Weights of a small transformer language model: 9 layers, 133M tokens.
Each number is 128 + 32 x the weight over its row's rms, rounded and kept within 0 to 255. Layers, rows and columns count from 0. Numbers have three digits each. The size before them is the row's rms in percent of the matrix's.

# layer 2 MLP up, 448x128, rms 0.0602, rows 295-349, columns 0-127
101:156151183124157180127153115136112120192103074116137111125127106183131132085134106079093167129119088100094150121100061054105102138138171176107163115146112110180074132172145102147118111153130140171149099072165123129127096128123095111100160135113086089122112172108068092132055133101126155069150140200118139100170152089118104087068142132168094116118178107090075131167101104126133061091112
087:128140088117132155121105132140188216138129125145164129095072137105145128136102114099197118148134159068151126108086168143194186137110147149112081152207145157121076089109111119126088092133184160134138118114093087109146151127140156161127126097150043161128129141130149177140176136136146153197107121154092150132176099180102086170138066073129095178117140136117094109077127177091080139127118
119:137135110148122183118112127102102147150150171084177151133160165140101138130157124139158132117132071103154044125079126158174140118101125091111045083195165098172096146086131114159081172097112169109098116111128089121100115129115150162155067093095148091117077147146135148158145103153101086160157144103101189110126072136117183084178116105162125196126128117191096156173109126120183093077116
107:150139110152177180113103151117146158162145240047102150113115175199170176142139083122155122156104093136163109182120193097104160104148148150149142137153045160132071135146108065077132130133148099138086086130183115114128173106120092151152120116112155154115119143130102120117142137153131095108140107185118133163161112139113127155153110114137089203145138139064099085154087112165153104172132
099:123193074105089116071179149154125129162163110172143161137138108099168175202127111108115093113086162152155111135080088148156082116196128136137106112155180135118123147150185151096101169091195134157112112184181124124126113069139110156133098129165077121142084096115108139139051073101111087141164162132144103122151096104155153095174144173089163082115094111135076162153151088138129090153143
117:103116187138184149148138084128134141164084186122067147128151121145084140080100160181132155128139126187110107115167098114113103141132089114141091104193084146129156119192148121136131081065111059109160145111081102151099090157148129116122133142150173187092143129141072079090189109129074088081137077141134143120165069131102191134114116083126148134089096064085115159131153144178136148141137
098:210155094113204142094096132149152142146153107101069121159091160178160123144132127085099121151116149139135168154092103103110119118128174192122170140132167171165065069085099158138092163165132155119149114145135140094163114125136082095140205082128093120122099095128091104125110140145146156106179133191104143114232156125153154135118098130181162138099162073097080145135109118165146110135178
097:065165161135112102098168105139090183170178126132141098131203151075160130126142140139182101142163144125134131110180158140151145123106145145107148156114104080117115111124142141160118175111169104114180142136129172115139077157160185125145126118075163175140166121152157145110163027130140067084100113154129119144171119158107128116220116187130140091111093126082145200115183143161137088139176
097:105150076138139113145105131158089111117142084163159121145119125163135120141136140131146168144154157093100168166122132149157105143158140122113185094138129130135177059122172112165120101168070131114130072137157130106137108123139107150117188138104145143049108143110098029106115113150110116080192168043147135135111154067140121081117173168125146167077180121162150047138063113103185123122173
101:086116111131162130146172094054081091152087070147119138152193036114148130141106116176086156095173150140153129108151189066051168080105096158111119125127161122131107154123101101177123075148089089118143160161156122131143131081111127144128133139123166078148145138165137139082176201112095158152116163150138144140179151118097125189102154175162149101135093103140097168152156096165152162131123
085:223169148134169107084081094108120122122097138086122159047166113164071091106105167130156167075133100148098128143145144121111160148188142114135101144113124136122152088166119163132102095082113145114137138112053088104163071029059114137127061149114146076081104134165124101119156085098105104155160110117125104126141116136128104169081180125143083123116166116130104094148120158165138151173141
112:141158073129127076117091081128122067126153122107130167127187156059164126165113128109141119093122164155103098175173125089139140144136132063141178136146089149094143071128130193106183169123167140094142099148155090133121097080129157142142068115099041166104123133143153110113142090110170094091182119212157101150140087185085189125126145132128106121138119081141136064149149125152088099130121
106:142145120117192143137124154110091144146167103142151087119126153127080098106143139116198113092124168111174116104159155197124158120206154057160146086165133048182151154144138119171097115134098104084120105168131098158199105082127142094120121080142141142080104170124166070104135086193106148126092077175105146118158072117091101148105145139136154158069124085123108139115102114134109108188157
105:140153056134133136190169167069113107102156180135127115067117129176074102080057114116141110127176081064163111161148169146154139126123158144135156106095071124130115131129179115052124116102135132056128133140128188095126101115130147149136161121151164170098135098095112128103111088146153122160150151161123135135148112177106116158134096116058101153114046062106077157086127145160125187116121
078:091139132124092108103139124090142093175118128094164141098163131096170122105135115093128097125131144162105154153129128135116100138081126190135096138171161152106117123094095156145106103127144101137069138180117049048055156130150166177119137115091137202184102091095201141133115079075126126136113159086082138077121145141143108088109149125099183092098178108057131170152177120096139141062103
081:137146090136145079168090101124167079148148158089131087144140097172130172089140170124158168121108116083150152120151106126146086115162151145181167106059100113132165065055099134113114071116168093110151128144107125119150122162131123167100149142076065119116129138091039139145179174046075138127176108090100100151130109129133151143118128135139101150156083109046148097173154116166097150091115
095:137118161123115121137135095145167174147152089109108118151111092124120186171106176071124132173095183140136121128146095089128166169174149145106124127169132141137135100091130173131158155013139140129173114147134192104130069132106149131122082147112071060121094140128109158148104064083104155103113193111138065128142065146143135096146121128193113131133138042153063105109118089155119112142099
097:110124130127091174152137090102139056083099100075138143113062120148107165079089131128107111158132174129132162147157131095078133092125140140101091117115156172132109126114083141118145156061162076097096082158171152115136167084111107158133098151153151156150109125178120116103149097075127169180095083083091180158114093068092115172113073139186134108104058130141128164115192131154129153058103
088:133120133115108085115144127122092100134099119123146145120160164159141108129084044095129101087134133035115143118138098167162141093146149112102143131139163086141107147101134145110175118136123142191105109166172089141161119091113127114122085088128145119125193141148092153149156127168180132180139079091135193120101081126149153149202103152029171154078122070217084126143136148107149083138098
091:139100098153148175119198145158108128137098145095134172120142182130146172091197122118115088117158139079137111115117104172061158102163094169156113106140133093129095157137141140151114131096191076132120135158179113169119130111185146128127109131142196150086066178153169090114184114143107125099136127136094081138122081107101197074136132097149090062104053123083120146104125079119159137190153
104:151141170110114062122112148089178182101063208137091111140190140111161156180155128142120115104143081122131108122101118068129129133175167146100133180128104120101161155105129134058198131109108155090162148165166110168154119105091076119085174138153127157074097128143062139185122127122145122159171117174139112120110113152151079136098168170067102168107161126163150063130126110106112124105080
091:134177118151090101107078102140121151124124151183087079186143137127153096163142097124148120097117125133122102078141183106110132109168072177084108140184151092143146096110089135209154156111078106103136117115144155138127186160128101144127188096129133019117111165133080121140175175116115118166167150088146145074118183096104122156090164136115116136102198143139106091125124089068115150175163
106:186148060123158191120124147137100161117117166089143137144170146159113132158043163077086094088108087116090164139117108113129135055173131116168155151101118102098175134114170132092138104100181185143131146075144126124097112074161138143108134123112142153107102140117070140166098166149165164164130133108096126119098084159092092163123149120135073193117062073145090102158170082143118133096070
068:121124145114092119136046078186172072173139154136073145130104137126070122131125098114189154116141175098118111089150106123127152124171140171145108058097093108084101152120115156092070097101096087179133114155129150148156130171080088108150091104135140122104183149136083102118110169104110161111129140139088143165134074124169172100094181170090173189143118149109177104131209122097146161159153
109:121138191107158100146096176086127149119061162151107145093161136081189095180114116102135123146118160122152133190143191143098133084150135116116158179092099141091133122089123132100163165155129142103131129069178111167138126141138189169094103149120059155063074151128113182139151117160150103062095093192148130130142098150116152075149189168139148115115144127194139058152138128092137102102137
111:160108141139157178132087160102105163163122130174116054134137174104128093102086146091146156121186129073106143168149114160136178146138139082098145094110121142131152086103107054126108098108107128087148106106140132106163107120096080168129171153093151155052150100107155135073114175110114128162066149162115137154182096181114120098160175099152140071144188066080163185104112125111183129133093
079:142120178121157171116167126161106118131141097139120141089117138059119093120136112127203100183076123109150108157138153111071067170144145078158147158096152132139068156175151081129107097122093203118166121128104151150128093148163162140137070139157132126126125114109084128122163134185118163072148096159094116185169088141158090110178086089174128105129203121153173129085077150082160092163136
095:087185170114143151151050165153115128175118171151129090146114156079189148130152157144136102099128133104148129134114102125136135103157145145100097098162135128135121127145120143106155121073107131166120148171078140124132174152094139096108147116121058116141237138071087108112142148167136216118070145103084121206152149102153137156095140176123066179125145103132186167138129120109078143192129
111:163152132091180109072124149056183166148051117177171119122082170133096122123124153087114153107148124125188098117091088164092069140121144087096110161146102129124159169134126110142146153160147142166155120204111073083156156158101191117123081139101119049076059141152096107119105129085096133130121161136118185106133139149162100135083090115103116088127111146109077115088098158172103114135117
102:162137146203139128192143137169133149149110144113140100152184091168192173120149094146136123125105154112115182098178144055119119121148091135109107176134133120181076104182124143120162134035123192173146159126151188149182109129126097142059137138131157100089096176190097120166087160115154113112117091119157126165105088087132146126168188150136119126111131116133196075121143130119122092105111
079:182089090124188133062189172161075172144131104150172152117132164140117109145146106159124153111133179071152111115134114162069105147099146119121175081127144116131117136149184106086115151161082102145145113140109104139138072176132150123108090078136124144049089125094190129089104090179089133197155150178112144116111107170121097141153173110104171081112115132152090169098147128098176095077085
108:160183085119143167100119135100155188140180137132071122153082201107107172098162107132161078123110153123150078103166124152137131113186129204092094151200126154157084122177159151115130127090175175142081142152101147125140146112056172146082074162162110115178083166112150154123111137127104124142076177079112098138172123123153210182138114160106125142091137141133138140148112128146136156100137
116:145138118138116103072114124185132164154195101129121175139061137110083091115158133124112088131195106129122082141178063051113100146158153111164139134093138100105124120204185150173149131139151176080088082210082106121101128155164103142137101174118087115136160121111111116114120140105093192106158134149111112197128127085133129169099152173120155141110102143084117131125117140144196074087135
105:160130145152197111138143116147183102151160144128084147072150140108089126150084092137162140145106073134110118215096140099126132163112102134108099180154135194126083109156127154041123150116097199112089110138184106109105108106158156167106106070128090150123137091138137122113139109087190118146169120129107109047161070148141162105078150078123064114134114132165135122103176161121094131083165
119:111138147142050152140142138169145142154172121137128077118202073174104161146122192101144182109129189102129159130125169159121127157094121143119149112102128103161102160096139115125156123083128166205146196113084146175154112129106093118153065109101143091122123109157205065119121135120086085146091111100094140110088122141150151202178163159140172144106163161160164133114137121056153107097100
105:107115133136183127109140120154111125146131069081182132067125137106163092092132108090130139160136082113100092154090118101156129105136146175123150072182112139101092169157103089105081148058100116116095149084134094131125081065186170149162135120124091150106164161124098139088137075105150126125176067098106087092141157150201103110105116121097147079131172194143159119102118156081142043101146
074:162126087125132118148137039148162151140116137156114121145195146161069174139146112215141112114126146142077115170127090126107146113123197114127057098088122066109146102171063119197111121111148092144110173122100105204125155159119104125133138105160150175189126108167147087119107186153110128131136114144116127126103142108102184128174090124061156103122087131137181165133161140114165189135108
118:185127132109155086115113101130174138114125112099086131122162186224086187110121123120117132051098137120136163140115096107079134135157130191135128093169196084152124115134150164080132039106192167181121132125148121135092089153071110093100142129081134096169123133130131103158108113047128145165087138184112143162152079095136105132114090131141121137124141108131187090143143162172161125099097
104:118167132119154078133168181131132188150112143142119149152140131135106180107099140143149120099151138137129112171130167155169151101096084167138146108126111179170077136134104087184122102130165116056134069126166148120121090129095138132145191141104147175135128122107141067095151099131056126136148096067097132111190151149139126098180100070080104078156078026099164119144091169137169178110111
084:134106079064141175115065102081132110132135079129118151162107131114119127077129080100166141109120201116182083118127084141121174085179172179125122085169061146098146184100161129090150183146123100168144117166199110094103132126141146120067099097149101065093135078092125138104166106092122172130153098128117134142134127160092082124152163125150089114125088131142117119144098145164147088097049
108:149112126124118168082126095102095071130100117181173131134128120117085051144146101110120113105198076115121200103112094139149139150142187106129103108104123098167107125188124167062121123112095140151109174127076140163132203141151086130122149101106135092147112157145057138169137141125097169181113148179136121173142141071099167159138091093119124102098103157059133041167146143163116165132103
121:175127139131165126138064133102172166093078163134141163140127138150116160164150164140082191106142152111174081128142067145116031140147145119087089142116140141137185130130172159113155179127155112172154092171080126103172176131103134149122100133189155153096116149127079130148092201049111140120147148204133101126110153162138179108149114152135106168117111083135087135165118181126140065125115
108:167145155105149150108091098192119131174107099101145186096113178069131078151125055140140148105103049175133164113153100118110116113161123086150110150102123078117153104112110119124146094139133216094149124109096099183150201116173094145102154079103156076169136143130089114138106150110116195139155068149127093047152182117096145141133081124103119127128118178111113167139138156109143114166090
085:144108198171138096087142162146130127108019076130162138088149121119167131171174128169167151109121118125092133153105126176131123123123099040130065164194153043131123106110146131097134136114121161114121203094113178173122110180115159157103119142134071142165127146138113099120149101098140127097116144114111160102111158117104131098133168102154172112106132168160145048140103169127119106140053
101:144143099095066127087095121130136174131153109108100103118176137177129061130146123155110145119122147152070136171129120113151095120076145127123132183180108105148143154084102127119114098173124148170175166113092000100100111085209139110168135107054132151101143070111130149109115127141141146116100060153140151095142117079070096167105134089100084101151154115138153132141146121091074084144132
099:200131132117147140089113140143122112157114150145145123115145147166163119131173175086111118101173114090133112098153045158136107094107155065138172086090109086106118127171168113087135109120115168129139156168175108107123163148137087143116147147046190091073105129165129151172077166073099066168134079165103119153148084113159114216062133124138119136118125203121109117153086136128162114144141
081:084102106128080158112147121152098131181172083148167082156145052083147094151100083144151147117181135095127110191138134149113178130150063157141109117138131113149165145164133171167157066139091082085126151105143126101112111048145161137118144100114123161123150192128160077184190130189118137109092118128107172116147212165082111152140121138168105143109138126111145085094065165146150133107147
096:159170125138192121154150126124167146129151156102076092086137082060119201108111117182152090125124119146132104124161165086062114121119113089144175080137165145090119129104085100168148147102106086118104118138166149174091079089119146171115094189133168118130129120118093103092140170170095072116142154145102062139142147094157205073173164122162144086126105101132109183109090166138096104168155
101:113125101097115161161104118098151123109079108081126102151157139160086148042109142102134077126154143100087173121063127130185106111131128157112100128149145139203132113088158101078127089084134185195123153060105130106089119119164151139169065142125158110192100152144134159142103133100115161163099156068073107104099102070151136148155093076098138165182118111164116096133104088189098142145143
100:096191128137174077113121151080081103078191154152151118136131125096123138094193078146138129123147124144157154165148127139074102089129157160155123083136122087176162141100145120056157093099107108126133125097166124184161068157142208118069150094135122120124113137138153116133152124071160184117104101175126133110075097083161159117098186129072103135174150128187182159097159166146089128123141
079:104146153165112146136157089189148123088115157133040146106106150160123159084114124146055090137174144060121136171109120231165092134121146132148058170128123086155139135143144125158155123094119139183154146079095150139134178125135167137107144117064129181098118120137095112130113083103111106121088104113114141148177063128123100079075081098176103194126112126112125121110060141100167150108131
113:096156149154143103140112149147085099085102173143161155122131156152151131146117065116133150097185060128134118144155115063142134128185118103102162071126095107139137149118106125122134157174053119128149107138131056087181129096118154124115134071116148076068153175167091100141128102106089065117112161162098101094155160153122117072136110078106057166103099107120168177155155086137153152211128
095:126118122149139110146143103084076076168107128102134072145118153137081161156114107119149145112119171157183122116193123130142160064171167090111142089125134133117055142077103159125110136170127131145104076159140073150131133083173216115117089078140111085099097199143148128092100093181092151168146108130127097108091077166144142150192160149136105112124077099139086195151175096121102136086124
093:065108139185141141139107139117144088168051117084135102089140144078137153085130119122173109125142097144136140094155098169148111123096141111170119114162111137147144161141110129048161167091105142131151155126178147110140126129246044150116142140109140190166128095142185111151119129125158097127117053169092104141110104115136115126130137134015087167140123116163178146099133133108099172150129
083:184157100141113117118117179095170098189135179117133140073141144137138081100120183170128166172093136089122138181155092096103165165186122073110163101086167166121152083169128090161147046112141140127078123083114162086154142175166109132122125129166087118089114126113131075105071141127088097145137129189109078106107089178092133145099104084157173145142103132082075136113139106146170129093146
# layer 2 MLP down (transposed), 448x128, rms 0.0467, rows 295-348, columns 0-127
100:143101148137101127148159113087154187178080123172116093157123142122138098130157112150172137123132131121123131162195110201103136122061087085141167107143189127099140094110094072107136147128142112094192205094110167163104160064133114115057144084130140155072141087143151140147137077159144107156080080050112093115169183122140111147139101175146191136127100114136140121150126125147123111091186
084:123148121116149111093132095136174157148135110088103099106160159154121091114178089138174129180093127102125126170167166152168116107127138143150107108105118154175144114101140130161148063080150079156183107106142085116208102099121115152174177194088115089142146139106097150105117164172100196166103100190079107098130135146101159155150115139134125170074131160079055110041136170173116144106150
115:147144163089139169155106143104148153090130166121122129159127114164155157114077116184066100121088080190080114160128181113132058131124106153138125136146119097161137134146148112058170169153159137143148157104161119134144152137100136137137110081083127165153123082153119126158160115094082196166103156098166159077136122143126144091148177133177133089182083160179157131061134074082131033102116
109:067124108088049128175144156155115108175083183184170098138097066141146089119122088178134104102087136158064142135145122118167169159172110151137146129104162144075162084106079131136140143140161151098144129094111159152173123123123138130166110176181144152139170060111169065125103183139176137082148130122133094119077097140150088147143147178122167062127147122146078072133087119094135138115126
096:095120125134142170079088167107140111122121132139129168120201124100159158074137110131069171155124179126079109158083166153150129164111101129115187155148165135152097185126123070141068124190115134150159109135125115083148054138109095099135120189130138134145133164134210146101156152150138157122142140097059203164134095078139098180126127137122130123100161129159076123032149169145118151127144
107:140141157116128118156121145138124134124145121131092160136155104155106075129154092173132125137171105120081112140098126101084167176169064070093176186121182125158099167092094104113103126099133171135095138077078147139142146086149135150133142054104111110180131112130192207177112153099152171150099118155081147133136111090070102067122165155194144077175120144110121151131163118080101199090148
098:126111082083191068123162187083164162116105101126144080181135158107143132164126079135089087146058123060083169147124152139110146136074138152123189135150141167178120095117132082143139135123112157123148151125085121109080127078120092146140140107149123192108105144142159098108198118095188112168093119118100118152168143130117174148121121152191185120148059122092124126125123096136170081056114
102:109102111155098171069190130131176149113139157131168154100138111137094109113121185107098179100150130115160141146151116136097100126126076039133093147117105211114087071106152135178139113134107134113097124154175101185132182186136069142074132106136088118090093151139160110147080144158085115096152114112135133135156071141098119121150144120124159083154156088195121126150152098183102035114155
096:157223174157136101120143130155145133191105151041136103122194146134173126110140179142169150109188148125096127135133058139140180142178078141160067164117069143124130144126159090118123118101086153084085163113151116104134114133171148189156120162120149152112186069165146114158167135100134184135088103137079166128118121100147082112162136151136130115079118099125139168113153121127166149105195
099:098100125111159155125076161156140137143142147109118180173117160151130169120119099099179144138134102121152133166132097150195145113179060080061111138097120147064107082161086205171092150149132146088203109081169124138150170102124118110125140187105152123140167138157188089114077100093095094132154076136092110151102151139149144069082106108105064086088127164095127124117174122122085129130131
090:148134130203106131117155097125136194146134100111152135129136165192170087146170133128140151114155138114135087094110122060124116080159151133105149089099148116123134158122098132100110170156104047177121048161122098157152133118145125186106067097135085154110163115103111070136106116119113083168119100181079101141027103124137118147131152088138158163134104102166136075188177072093147155136105
111:098149115131068118122064126144122117111169166153146145142147152093169079114133103155101111159108123168106103157134119198125145135101121031117165117129136170092109188143169171110099103169114193153125097125123066138151152105134143142129083155130163095145113153127149214120097200138085152141094131107131192128111054083097123092120151118085163219157155186157149140098134150130122123152139
105:100159135102105133137145155117141159099189172146076112134123121138115140166154130162139131097041109121138105097132112097190166147128104116101129090103162143129140129211040138102139152113105093147122062098093100072090168148167165137097191133117096110180120189143153151135125118084072158097136147094147189115166155078176104103164184086120220136108132119127123125150137082121112139145131
105:128135078113129198088092111094086125137149153118202122127094077150135101141138160085115104068160103184131154149200139108084145165093119161119116159126140169130118096183117102119139120145153126084160117124106181158116095165149082203103070112152124145159097126103116064106145149099098119103117144176122087137127165087153109163147169180116197155151168082066141129205110110149135101098149
088:112169087154141159114127082188116131106184137101116154113215108149136190150157143100121104084095109150116070114120118140104104131143147122081129152115139098152133128161150155151119124090089148111129072105188100098143178119115099107121184185116094079196181176041138152118143166128150158104169166126078100140090077070116092172125121130120135160130166080162120142082143128120173190114145
087:133102171137147159017114099124144124125116149113077128174108106097099135122121130133093151113158130133172178100122177076161126134139107119189111167106122089123101135098092163101104138113120123132140112158122106154174125147165117159152164203137113139153120104097139130134123219092145137031135079155138157070115165188117142149177093143148141158160170075160107064170104128122169182106171
100:093128048126055111162136123099122137145035116121134159104164173144130156151163106134118127158101132205089127160107110110083126167104069141145156128058118133142124142129161126189161183138128120121132125095101114114176126088127100120134159200121096113135125120124082109114089152195090085208118112060113144098139143101143114178183112131128112191146118186113182112119141114091143169164119
098:134105148099144102114083118117133114129141115198143098139117119105133119134150077113147150124136124129090075124079147101127169170158150160106133162126075073123109137107131145030138048143127134123126132136106200129133119083143190160123145137157143078143089183108192121181130120138140173162157110120155120138152212146149139099120150116089206113085120176082097070177166055098171130129134
089:156066121037131169171171119128136146091132122136079124178120139074088130153174121142084145165106181173161148105044154112138095158087118095158090108142119112088161202127147079128110157159107072115185103169089141129106091116091155138115147070110098137128098112132169124119199130109133136177157134179120089132158137135139106085138093125158097153138095135104210092108133106118141099145080
093:106157161165152126139079111141167154073133144191170121127130169157131142139115108180219170165138161119141148072111111175146159163177106115083131111104151144132108111140073081124153197108120190097132093164084155088110092118066128181128091131105113077172151161120166122067097112055162161129149111140131116110132125127111103132086177100122153060104188084103096148126131117117140078117127
099:168146086148128146064129117198141093206082142183126139146101063128099139173153102134110165201068087111139122166100124092142102150155113075150177139132123157107081100093156074087218179153120127155139123125108118129100132075143113147129149166108131144116102091111089093131139180147149123180128083165162163146104146108108180169089102120105136128071170149122090111140102151124140149076166
093:111127121088118099140102109100171155107185136136093112118133110176111119132092179102123084078088115066111133093107152183208104145144163146117089237120177090160079128171123113158122144094107123117130170116138171166174097141066112102110099134119078156072137144141077102183149113174136100183123184151120106143097154107115139169087112151173100094140146113183134115109134114116147086067114
103:111105154169160199126098102143130106128185140128160164149128141136152112124101198109142170138178164167110110104179160187143096147146126055132124100153104122148109110106099140107130197170120114071103086169136087118129140143096115138054165152115074157109110173119117134083143174092072112149089056123153132116098129162151117130110162123030134098164151112189159160128089138165097107127176
072:108116178154095119120104139136093164148132137197139158172125141165130193133179104088139144126187111135114135111129067123123148112162146141104163168184093181102098101111106177145130096107113096126120102116145110116076123104125109161097087126145026139131074075120112181094071121087150086147169103184125153154105107155170124088127109126090100128083192151141092146121104225161150168106144
115:127161131161064123085098078176129098125178200087159132141165100136108115119112095162142150090141126159093104127152127107132107156106095095140104116127135165122148097157127094113078143146096142180062132110127132164087147100113136175129122129098152155165122139125133183084108078123174083106194179105173171180117130079174113151077187154097145152144074131074139168145075108192101091172179
104:142129166125118163159144062108157146111166157171156087131169181125088115123150156090102171073108141107093113118132138113154117137088141170219111151075198102119128164094137073124123131155100202112186113150199127136127148144134042121121064100204100118115134152172092156122171132104093113161168146115136120131135136100098181168142131108108105114106097125105113103093117113151056128091089
084:144061133131083148167171078121118127101100155135080110150105178199117153186157138113170138104151148103080188119154161101128101167126156122126147181118076133069113112158057109129214159117126116147127118142135192151079140152066120147046167126096139168187114136113110150137149136137100207126116127118095136143105126104138125120081154092144128162135050128164107117172139130185133145118099
106:072144160127104124171113121160156100167109156124145156095178115176140178141160162125137143094209134085156119132105106165147125096196077153103133065113088134148133145124143096079110131098098146086162134167141103189122154079079178183089125089121080103130163134136104144092179116116127168101181151074147146139092094128165171125134139108137094151146101165248136124157165154152120123140121
108:173107117116155103166146182099060138074150093169090109106119062141088131132104177103137106155189049118116155104141190109112180123110174165189105115119144144139150081111175178141113086125125050141118113141130135157112169134168122058124112060086082160091148134133126131087108119140082148089051121160141108140111117102143174082200142120141127147105127150113097146155152131119166118127150
106:146130122146064104126218098151140052167109211161113138131117100166151140162156156115106182101132112135140166115156148071136115141097106112083113153168132164114077056143122136150179122124120104174159091068160079156132197163130066143118134074088124113116154121111141162140171113164141092136123117142106154097132165140140134106110148129119166152136160144151179084110201183134090192113133
080:150143159105169154168166116132134114092084171106109062107125088087107107133094191123150089160222148145080162082177147115163134100166135119136113193107139145131122129104114105141169137135175088114179110113161135110110132174117175136102149113134068094169155128229150100119143123159097137112079090167166185104132149169186082077133110128130131140139123151114113104133109086120205091149108
101:037180102144109161126148119116141089152088096118125110108174130140172144150129128132161154154169057102115108141081123128104128125120159157091100136115147095146135183164146092131117177155134069133200115105217059161177062113150090149150066174055120126116131144112138109156179201120148131098148156142112168112143124126144085127186114134133098127125116125186139178120145130128187112123168
107:126093135100142106160112157066166143069150085081057141131104163189183139094082135129140153145113178183161165131113186123137109065100168165117123119135098130116084153100083138111095114130119109118080061097099134140091137136068122118074156141162146123105114088125078154121120119156102096130129144079132198131164079120148124092136148085099124092055138193188176127145138157152138100165105
101:079142116166126142124127074178114151100155082091155142087171125135116133078130109101138100140174108148181137119120108143167113081107085127092150103071103106154134121064111066140135108066137126203158170139113096158112150123118097163199099134118128136136097139147152102184173140114121107153131063146098097157064073124087145150075117143170163124079226097156122071145093115118133137111165
115:112114097088154125178129180154146201117152143140149195131183128089071125079168145183175148102164126151167124081169115145127084098075147106153140043148151114129097127099132121153104128100152164113130127133119145157124183177132104129103100079159097096112170106125088077057121114074141155145094129163089176135114154147111086167122130069112133130120148081104197131118078086121085160144171
099:123158164135120133168163170148076158106135138135076118064134131149102146146124143100105144178175121104185167123104092131144152085098127123097070136095126101101166189165191113159181129119210131072131141123113071199104136081129145146121081130129178074104102078119124109130060191136105062109092094090121154096129123114105131148111097139174137194079114113126136180166131124159131139158112
081:120130121145142147117088124172136102181122152169151162169140071157153102114096153120131119141176113061117133041107132120145113124086088188143137167161120150125078111133091117118144169177133162088118117072165180083111002064105188123159131136143137109120146133107167163128104086066130141092152128159114090162136110117182085080105125160164126130089081151148176104122108137110152125104151
115:139096102183065115102074164165093110135130142168118049125128161075175154191169144126125155107098086132164091119179099077159118142146131165142117136099088104189165140177154133150085120082072113101137103115163129097067102060070165121106144115171106130085116124120133096159116121125114064159201124104197154136128112134151124142120099099134101121113091079140125109165132143121146202126156
103:178112120102120180185128095141114108139177168076137126100146144084120139130127059114098143155151105150128133142097140090131104144159162120124111167112171090132108103163132198144113183064165139180131109138085128127119154137156101151138078094149068100158114103129100093108080120175206116098143142198079100108145133097090037169117098195130135101154184088117147170121135077114113166103153
092:084112137169085107183172172111124174119061164112089093104139111137139098116138142128073100099157102120126144203124150130088166100121152097100112162190140139174103161179127097163110074067084109162102100131089198136112091113131179074157157110110152138066083117134162109112142175139119125075126128154147156093162113090141158143144085176159168096126106198143159127116135125126180179086116
109:063164143116145112140090133107097199150137133090116118071120148077120111084027128149142185157162106115145096092139119162090137127097155126118134162137191088056141152110140145129141115067137159102084128177062110163127129147144137183120123178155142116103117117110105144106087098146134089135105129148190117129162124093112051164146131154159118157149044139152118144146132157151168216139154
111:098076159152118099135155144076122071124099103172119139128144112128068155204140157129159131154175080107100139098141108068162141160122123182132086190138135159163091103139204141118152098099155094139093124165095138075097191105134147113090097068145121119135140157109110068140080107148120187135152065119174108116086166107163153104146165103180098113155159110103061120140193110141143108116157
108:106132175136106160112148129184133130117142141109125104146153079123206154109086177119186161161184136083162095164127142092140111121128155183139139102128086159141089122107114084127103121135151092106087168149133103119141084150249117154074173149073132126113142065117142095148107117095214099145062181168165133161121133112102118159110118136148134125123158068125178129135148114107135153133202
086:130154116132170081069128104067145134161119153141190125168134060118143067113145145083165117155118147146141138129094096094181108124154163163077066186100107076142116087150082105111143059143178168137078113113106117157125139156147127118082167083104119176087117136106145125128097138057130088132044132168140093133126132145147110109148130188162201192143143105155118174096117165140113144131118
094:122103131164115112066110094128123087094126095151172183137145190158149171145151152132127111113108090131092104120103149118122114154097132100074135056114150127154100156145129131067127090142117126106133110114081162104205094117128109161172116134140159154130193122113133105097095057091058140188164189119146138109177104189158167052115105112120143197163103151146124159131156092067106141090176
105:135104123109143120163095103130131126072127136142156116103125126117134212091125132170104126128169156118053135148126165126115138142082078144160152102086165138064118113169124111097114090160067028048170130151134123116114169099155117093067073107178124174128144217134132120136132112189095114110177156140118130093125170131153126041171114131100135134097152118140165091141130113092096092115147
086:126126118146163142065140179160155168206136116107203109143114082131071165163121123164133136113106113115136124154183087103185126159195101145128084218108104158091185171139123077106085071119103101164135045102151102108186094127204132141170119093153152130166148113101118118122117133137113197138095125118142164079106135099134141125151142159152157123078099112152145120136110104126155135136085
097:150135119122149171170077134171198162170145089146128171147136140164157101087037112134158199120139121154108148098102130138092111184159144107124112159112170154110098124141165135113123113129174095139112114133126155138159150058076146207197157144120058123137164121195119152117091120161164147137127125127103101174190105130080089133114103170110165106139152127110100142191128094090134192146081
100:120127135111179159144110124101119152121118183210184122117160152119133148201156172124121173115104136185112125129138132139132102141112157096099158146088067139089127093182094164136080092159146085079167088158175153131170153161092150050119130089142139170077128080149095176146170088108110172082208157163195139167167102133145134092175117134120126129145140136134133141162177134110151129134080
098:150156100100140187146130141154151107084122138117127141144208211132089073175079127176130171114075124171160150114157113161109177123141112165086118098130118132089110084151084122113164095139075073183110142108116107131086147064128127155210147172099083152150129171159165099149156125128103114155134140043131113168140199077137134109134138131162100145107100125091070131165091115116103119136151
081:201109161091114154117099106129123163144165139134175168148104121156137136089153133154095164184095106105145158141179130084088178132115115110159187128143234129124162136171151141146169127139157131144097132105121117159166117178090139128166079122102174127194157111165098122072125125145139108130119122076159095113115094110170109098080189177163080050106060111078165125085112102114139142145116
111:124104104101112174102108165090127073126089094093121161110115065138147105180165074116106158169077093113149069096166087133098128170189146122149144116163080144107129149126073175131134080112119132104150119159095128140091120164118154035110140090093148151192092144153140078042124117161054090130095176113135101172179174127145055126148113095119131154127159147123129132143154130155148122132142
094:156096096075135173102109119102141172075168160090090130186141148147197143143131091141144096167151112142098184117113129132145141188111163149119143117175121117093112154135124144060147131122142173100152101129148082064146087195089140128163168142155112127164193073197138148068156093097178157110069102102148162111098128142155095112172089089098158131136095149154161061096156125102138088125137
092:121126144128135092077142161180108119096119133093168147102105120134143066168160117122136085178103126160126172142097142160090078162138186124126190152181070114107153102047167145158137115150086072127094182103073093120103129130078120090107177133080102081071138107180086158083155094149098151135121097120119164087137157209127071122134110100113088112137148147128108175137114169115152158169124